config = dict(
    d_model=64,
    n_kv_head=2,
    parallel_block=False,
    init='normal',
    init_std_qkv=0.0625,
    init_std_o=0.00923,
    init_std_up=0.0625,
    optimizer='soap_variant',
    beta1=0.95,
    beta2=0.95,
    decay_shape='linear',
    final_lr_fraction=0.0,
    seq_len=2048,
)
Each number is 128 + 24 x the weight over its row's rms, rounded and kept within 0 to 255. Layers, rows and columns count from 0. Numbers have three digits each. The size before them is the row's rms in percent of the matrix's.

# layer 7 attention value, 64x64, rms 0.256, rows 36-63, columns 0-63
066:163114097097134083156155178110111114110126155096124116171153082127131139140147146144126128117100120099107093153126127152185096129121104131114139121100125099175103122117142138071126133137109127
075:158096103104126164127146136148128120084165099173144135118124142140090117118128111123142125132184117181096093132132142120126112130132099180127140149116077154117154159157111150135091112144122153
060:090132106151098143154139168155142148120124133129135177137118112139145126114153151158118149148125135082096111123113110105123136128145120119156136117203122148173093140095165174122130160161123101
068:107128105122115142137114147122104178109108122120162140112096124142071105109092113070131139175119137103105155166125126085115102147171125140132161136152115120151156173127128152141110153157126146
059:109171061118114132144130138143147131126108120150133130120140100147099109107115166145125129104140139165122134089171116181123147154087134130119128160178178109147121139132123120133160138169163150
075:115108115142134131157172129130098103128140126109123105119135137136101189131118138143140115100185145070138115104131148149127102082141077130111127130108123181115128163125129096106143127186126116
080:143114148124163168105150121111123098148149154103157131137100138122151129100140130162090162108124140093149134117090145175147122123147128121163184144114117127133112172110107105139130142193122166
061:109104132090053109108133114122136113097082116106116101112141120100147149133112121145141164132151121115151113128109118121093115153122168121162115093058108113125128152141138104122118182116121108
078:083179146149110143137129092109157152091128142152112109077103116115119076154110099132127147076127126123107104134180124117087141114131116171138123126156115127109116120174121127148114148107147133
073:110120146115163167082126174161147098108148151144124137137127132099123163135176107136083109090139157136148162146168155129148131141098114108088138129129120162092151111129110131144092147116102156
060:094148181144153166142097159142133128151078174130139127161105103135128121117133166118127157161133108127113151112139118134178147149179103144145122104122154120128128104154145157149148087128159152
062:134116145116142135122162136151115123175124117140116143147104114136100138112135098133116091146137127089103098130176138111134092081138131145116124072172068091149118142118156131122089139137150082
068:154134122119109145113146103108076158135161128107084115153129169119097153088089121126142122197154083130127140114108138138139098114125155110113126150109136131128175151169135108143144126094156112
088:128105149144132153084131137092091125133124105110139144150140124186174116121081080099123139148134106117115130112105097131110129134114139126140068090100133120155156087103140127145139095121085144
078:125142142089092141139108095137169118089100125126147113137149171121139086155125152128119120120116082148136139164133119151137154153180174144141148096118119099108091106117140119122096085147095104
075:106150135119145153068173074109128153127140114114118076134127118134117123139113114158114116140148160146139148169091107101147137092118126147159159127131144127082135167158156091130153132144097144
062:120146098122081069131121094109113114119143132134150110121146183119120132168091147113139131116120173109116152122149100150150141142149117146164177123096122075118118159117122141078126143104124140
074:092100130132133135111114146141147139133148112121139099123087158146151101109137137051120065173089119140130136137116141124114120133157123098171160146129128107115144130142105139123127123102170073
069:112129121109150143084095107140136097153121150114151121167105122156111105156119082158135117110146121131130148104145105121170090146141188156138188105119167124114156117156119111107109140106160131
062:128118142127088106114120101106181134099108118111135137162127137136152111145139134162161103090110129144128133088139103126100161140120123121140118123131122079213104110118158157112100171138146106
074:143130123100071108104157117108170123111117100146143102158075121137113096108137119150123156111138136144153146153108187119120101163138141111127111135120182111160119130115142116125089112090152091
062:130167099094095139167118139133147156136121141095149091077117096138149146087156124115130144071113136158150131133145110115107112130115137129075115201118123159121128128110143103138108136152130134
083:128169130176136177159165109129163141159159128108107141134121130132129160137155153160112117148175148147100098146093148150134120094117077133092127126162176132111128126133134118101149123159140114
075:106080154117110122117135124090109115095144110085105106132126167155113123118100052114139137144152111098113134150112099145139143132155122172154086113158138122129120134134153168146090137155114105
069:130167177083192113188125136145096158132103147140155096166131101135150153136113118151139133104135095104121158123129113085123134134131169105156115126152136140121134135146093159120127120160137114
071:187139128110151113125124141094186089112176088128143087156142131127105152081144133105172124139163124124102148159118125110162110129134133114160113100131172146128125124138155148129126160111139123
076:145175124085095124133164081095136113120130121149152146109141118166125138114121098163115147132165184142094108086127190105126118120125100139134155132145152149119126116134165078125133129129129111
081:120088117145106130155090169122159100124110138144126112114186138098134123144150172140143121107114123149116121127149122114160196119138131083077150131099136164124128125118152112148163141125112085
# layer 7 attention output (transposed), 64x64, rms 0.224, rows 36-63, columns 0-63
082:144186150146121163129104102185111135130124146152167164114141100115140114160132106142126136145121131125124185097124138117101118140107131093153158109152158140097158135160105120166141107097163149
086:120158120104150109152120128106132127129114133095140112149106129129176117137111172146115137140108130108148127171091086111104149122155134082105109185164123113122067137132122135105184155146114114
074:122127134096166096118127103079139104113117099101091125139118147088073162144132086116136100114127138129141132124132172143159116162117137172084147118093144124108100129127133140119117103099169158
068:141098143101132106144167092075144093107128098136110163143112126105145103129180080154122095095117130149144117105138121152149162119143102136138101137129135117108078100131120095127133094127083139
067:156104127166109156132149099115108135109155148096125126119109165095131120130142107137145103154122116076145132164112110098126127112180132119126172132102130164109101087165151113165125135068115140
080:115140136124104098122091144122122152138137095152171130142116128163120087105104142126105138136115124189168152167105117094100172178150141126130119141157126130128120089130142161133142157080145100
089:117097100161106078152137143130134161106110102171135149137143171108110141114115142099133101163112104134124145161125071114142150128113134131100166117133114125160137081157118168105100102136134092
076:118153125198169124108080132144180120135154104137103127105133158171116132163115133103134145130094116122115136092152161146164176140127105122136113142160100142137119137109098142135161100128137150
078:142152111097153098154096122156099114123114162099135120174128165163122120092143102147127133160149136111130106123060137122184136128134109056123112124143141148104129146110128109109133135128104150
081:133134113137109107146141101119181156144092116136135133100128113142139123100088188165123143147095120150147126107122090113091123093147131168136154161108120083174129146130139108124179137154142134
071:125109083105131101124118108120143128085176131128143132129143143141146139123116057101132080115160147096124121109088125129092104121086140136144102169109134117106162145089145106130105139129084119
082:125159091104115104176137130138126106126143152152155112110132143121137126132116129133171139134142105219126153119086150121094130136129121119096106140116156142092125086142108166144151151105129171
068:118121114154149141119093121134146100104125114165174141107174120150138120127178096116134134088143161145106117136113098137103153104096123073137139098136103154171134130091130131113100122184106128
085:120102125123127104128121129151166120119162108118122116130127130101129144162154167100154115094130149149127124091087192169137126156153146141155156131124101123102125176135099122140064135160100110
090:097093125131122142120160127138096113164142132103083129159119122136133137150114089079128125151097125065102102077145138124137109121130101148150109130154119116139183148184128125136105136126109158
087:123113114112097135141087152108108105168095117141172126126146165163152146105176142139150154129126100121142086136161105159144117139123131069120132151130103147163129100126126178094092118142128120
066:143124147101130199106138133132107167130126075097120107167113090170155130139105105134103143128153110102145095113155142146122155146108103145116113132151134163109150094173123139156096102123134117
097:141135140066106112130129127127141103115102139111138119136116063141124148138109128155131146079161154131112072148157139143139139160138138152078103125171108105142115121110135148087127092147106160
078:174093107157123147117168131157154166136142097140127142119125116159185146105116134122134148141123103119118104150144123177102117108114088131139112153140101134132128099082126167185118126158129161
060:127131102153147130169140132186106116111143137134127112124116111070100139161092129089133143153120081106090147120130164162124117138130120129115137087158110162081117157130079120144116107105145143
090:128109138165135172099126149170101129155094166124093121080115105126137111135114139131117126125121109167116121121164105129125153075082129145186138118145082108119130125143120112147176111146152138
075:124118194129128111144133108131099096139124171141105176152146138105095063150124159164108109171112140105147132138124103095125181115150090133135116104159136145143136133129129106105106108118121126
090:136155159069123092106086128112105124104084096136151115148138098129119128092149115148116142121106129138140157117161101102103110083102142107106124169096094157127136147092127143135107179119137124
085:110159097122130115119128128129106107130120116157154183137113103110144133126112106112119121142113127147100091094093223135133118138092133099136163124140094114122156137138093122107106098147096158
081:108107079155089133131153126104127117159158142137140137130155134146091079090148112092107145136109113120161079126125132134124120131136123144118144102126119108144125112118191086138134169074109158
079:119134138154148139093108151135109136173101123073137146103138136128187116139125115122117135128103134172185121131118112130101147106094124164099124159122089074123126168148155140165151134139117128
077:148130125142153171120108165129106146130108103108086105128109142099107097149124135128134112130115099147149117197129066109119149105134145131085125137088134137081097135149138128133122171147110165
092:141120161122150130112149124171157142112143146104109112146119129121133123128094144108111116137112124094177130114137101106132096140118161178187095106132128123167145158100092111116129066114163152
# layer 7 MLP up, 256x64, rms 0.223, rows 0-21, columns 0-63
106:105132142101117148100085128096128126064112109166084114114132117114112115159142140108133130133144128115111137129216151113146158121106126071122137092125148113123101168123120139125163129126126117
100:110152149160148194147124141142152152129168189130102115159136145149152136104143122109119106152126147115135140163116125148098096105122160114124122149131122179084145138097125168155108104106143110
118:195154105113154136120112130131120139115125121129133123157137073105114187128082148117124109094143141152104129142149151114157136124150118117093119148122117110108119116101099157164095138121190160
095:133127150155095128168127114130158144126175154146116113080114109126084214120122133153144148088115118101130100156147114141137121134130148128112135079132114139092110137163138089133095130110131127
106:145145141148109174133137141180148102123121113139153110138111123140173103152143127119136100121157133152105185127130121154134107135133163159094095082172138128158156134119068147099155122133142138
071:137112144162134160155134098145180131136109143110133118105132084134143157180136156119120100120111123071143125132094118122102081102099133136131141088130140131082112152113144145112142157135187115
087:143125120156116115135130143153133107170134162104085168107113095150108188084145104093103142132128114136172129178133099130098118144103115133131111124140153120144122129135163135177096123139168150
093:092132123143166124140135145147068096109154160161114132119151148132112134136149059120083133109116164099143083087142134101125106148140127109137126149112106124167091110138134093130136138128104098
111:110121133142128129114133116125161120146172150140086052151125163182120116127166076122159106141131113110143123095151118126154131102130129120154123119106125094118101095132143138179139135083137123
081:125117146128102165170184103087113137150123128137150120149162121111079143111170103128113099083138132142122127112166094123135100122174096103150143142124141142161134139128087142091121129111118162
089:104129091118130127107145147149122063118086161110114162144117152164114150105127129127099195162154111085089160151121120120147110124116153108143119129173141150167128140132125104128120158132126147
101:157134136131140136147125121140164145124098131128129107105125178073109145160137151143127122130185114105139115183114092145116152177125146105086129138140135161145165118093105117102081147145135146
091:130153120134099132138145103145158069150143163153139141068090141146150088158154121131112125122131149085164087141128122152147120129157143117163117160102144141146103146089099092146131115104115125
075:138134157143119154113105110127129108130078148175083147107140105108133113176135100155126121114159100160085110110151114159146125150139119126110171136097131161147145113108171107162091161134136155
086:136173101146103107153126113129107105105134117110086072141157173097086123142113159129111112139159153110122142134105172155134113129180145156136136097127109144125144151144145142120177133138150093
112:104173106149076113130079105126135091118122114157120087138120154120113131150164128152100154113134134150123135151096133102157174107160128144140142132138160125125086125166154106133169122081149127
089:146188139145147124145092124171133118142101150072107113120136117132142118157089112158123101113126111130096109159144168126118181168144132134155130085123116127104116113139151151124137147074154120
114:136119131123092126129094136123130116131114203175157143090152161162171131106149116123159120098144118157103125109155143143088096123110167157131110121114119128139131151154111171143142087108143126
101:127153127165146112157105094131098134169158168129148141096126150142185095131152157122122148128083090113147108115173117149147084120099133120101161149153100106105118129121131163135120099110115135
086:117086107152128129122183135132130145078103113098153118162153100166128159083163133120104140108153137123142165117119128136112118122091123182138119139167120081172112141106161132135117142126121149
093:134130146145140136130166154190152110174136172115128150117102108184109128080102153113124121117122113096178121115142122133120109136129142120106181152131157121132151100125071133112118152107128132
090:152159134170152147123142134122109156139103117086128099085141096131172150130110121110110155125155132164151095131123093164085124135090081136144088102155118142112140122128134107160131149172144150
# layer 7 MLP down (transposed), 256x64, rms 0.195, rows 0-21, columns 0-63
107:121100128125108158105112162119108135156124120131124125140148106140160131096145133122127155148099130122078115112194105154148127093136119074167130136140135084132116167129124157146200134149136141
090:131101105116161107136111146174150116125126134118135104184151156097146151144117134142199088137122132127158150110129152141125128140116134138103114111128097162146126205112157147126136144093102122
118:125108172140096119126123163114122164121114100111120098125156150123146118149152169100173106179089128116161123114162097121114125188139134093144124138117111147175127096114127160145133107122162122
085:164126134149120130150124142113103068110166113106113129112103150121154091135113142171157113139078100137124159166130150135140137127137143092119104090113130158069153132110144151156131145086125153
094:097113117151171118086090140129129144133122119115108115137146162111137154114161129140128097130137109110092113102138117126173150113152132160133125151133176113147127168090110092086072135106077130
072:145144118079091057088102138143111089109110150116130134169143095105120172152101154130143096158143128136112151113101132129131116102156097139148137164103123149120144162133130120125171145113134110
093:122136148144121120142165104167105136091146162139129099143105112076117119157126109115151104108112130130113162103133142180124137111124130142084144109136101148117157147118109124088086078116089176
096:129123149117123116154134135139156075071108140135121151138110099115125148160149159150126115079120146127187117099147111108108139130141154114114135132148102167154109084133157092137126064126142118
095:134166104129091115140115166145154192128163119123140108118120141135146148152159161124113080122103112145143106154105112115121131156170122130133087131067174094132143114127145137100108122096123108
088:113103121142110098134138140093075127192136132103135118131093085117126095087116093117186137116152121146085065121144162119124121143118122138101152136115132122106144118115124153106159146131138135
098:098093132148094123155161112117132145126188110098137155116120177097142123109112123133142115133127136059152110123131113124146153121151152117169091150135105137116124138147167103105091120160089108
088:096099148161127107079136133077118123127124099080121144185106088135135102146100089144118156156120144150140176148102156136126122120126124113112131109143153108110115144142175130137175127155134123
092:111132133133085097150132146134116152141128151100136142142133124076138103145111155133148123155118126125143143145160161104126086087147094157098150158150110133128173162158094139064084120136118138
071:138142181103164106115118100159164114123124100148131135108102128124116102130115112147131176110127160116148104110113113122098141137098102129139133093104108144098111155095071098095107082163152146
077:139108130088173139088139116134194144131140124122114100118122111123132088116122123115091148120183099184132129139160104112126132114125136129107146169192145123166145153113126128116115110158126108
102:164094121128122119144128105126139134122163106106131153125140148137166122123102134103121120126134117196140155130140106112071118111135109145103122113146168099108168086147153174149067098134133114
074:116127132105152149160123133104139151128110069131093093163112145135109128164087156133123147128174112159074145123117116132128138114146111101082106172162108161139100162125115139098121123162135119
093:123089110141102121148161097121150123144079159138123152146135152153133112145063175177142137092142140142098158121120118103100122111117116114101122128147114099144170126128123154118140148169126082
092:114127111124076130097115127123112092117139095114110111183137121138127136138126152144084147166119122155144133153098136123150061111128096116143116167136130097135117110122122161155201132111139151
079:104150149117128137124185117148160108105108205146132100150124123111106117160143140142124139113164139074114100141125115130125121115111120142127125118113131144150105179108100116101156117148093070
080:140123121143134102152151076113133150098130123184126099110168125080119092131118130134154092120133114127109118150122128151123132139136118135093147063117102160178168104124143120104148127129078139
071:091088124121137088149133112101135119119145161125122136109121118089077140153115147130154153113103129114105154087119152133119149137149098167075172152094116171122116147100101123152119139087116104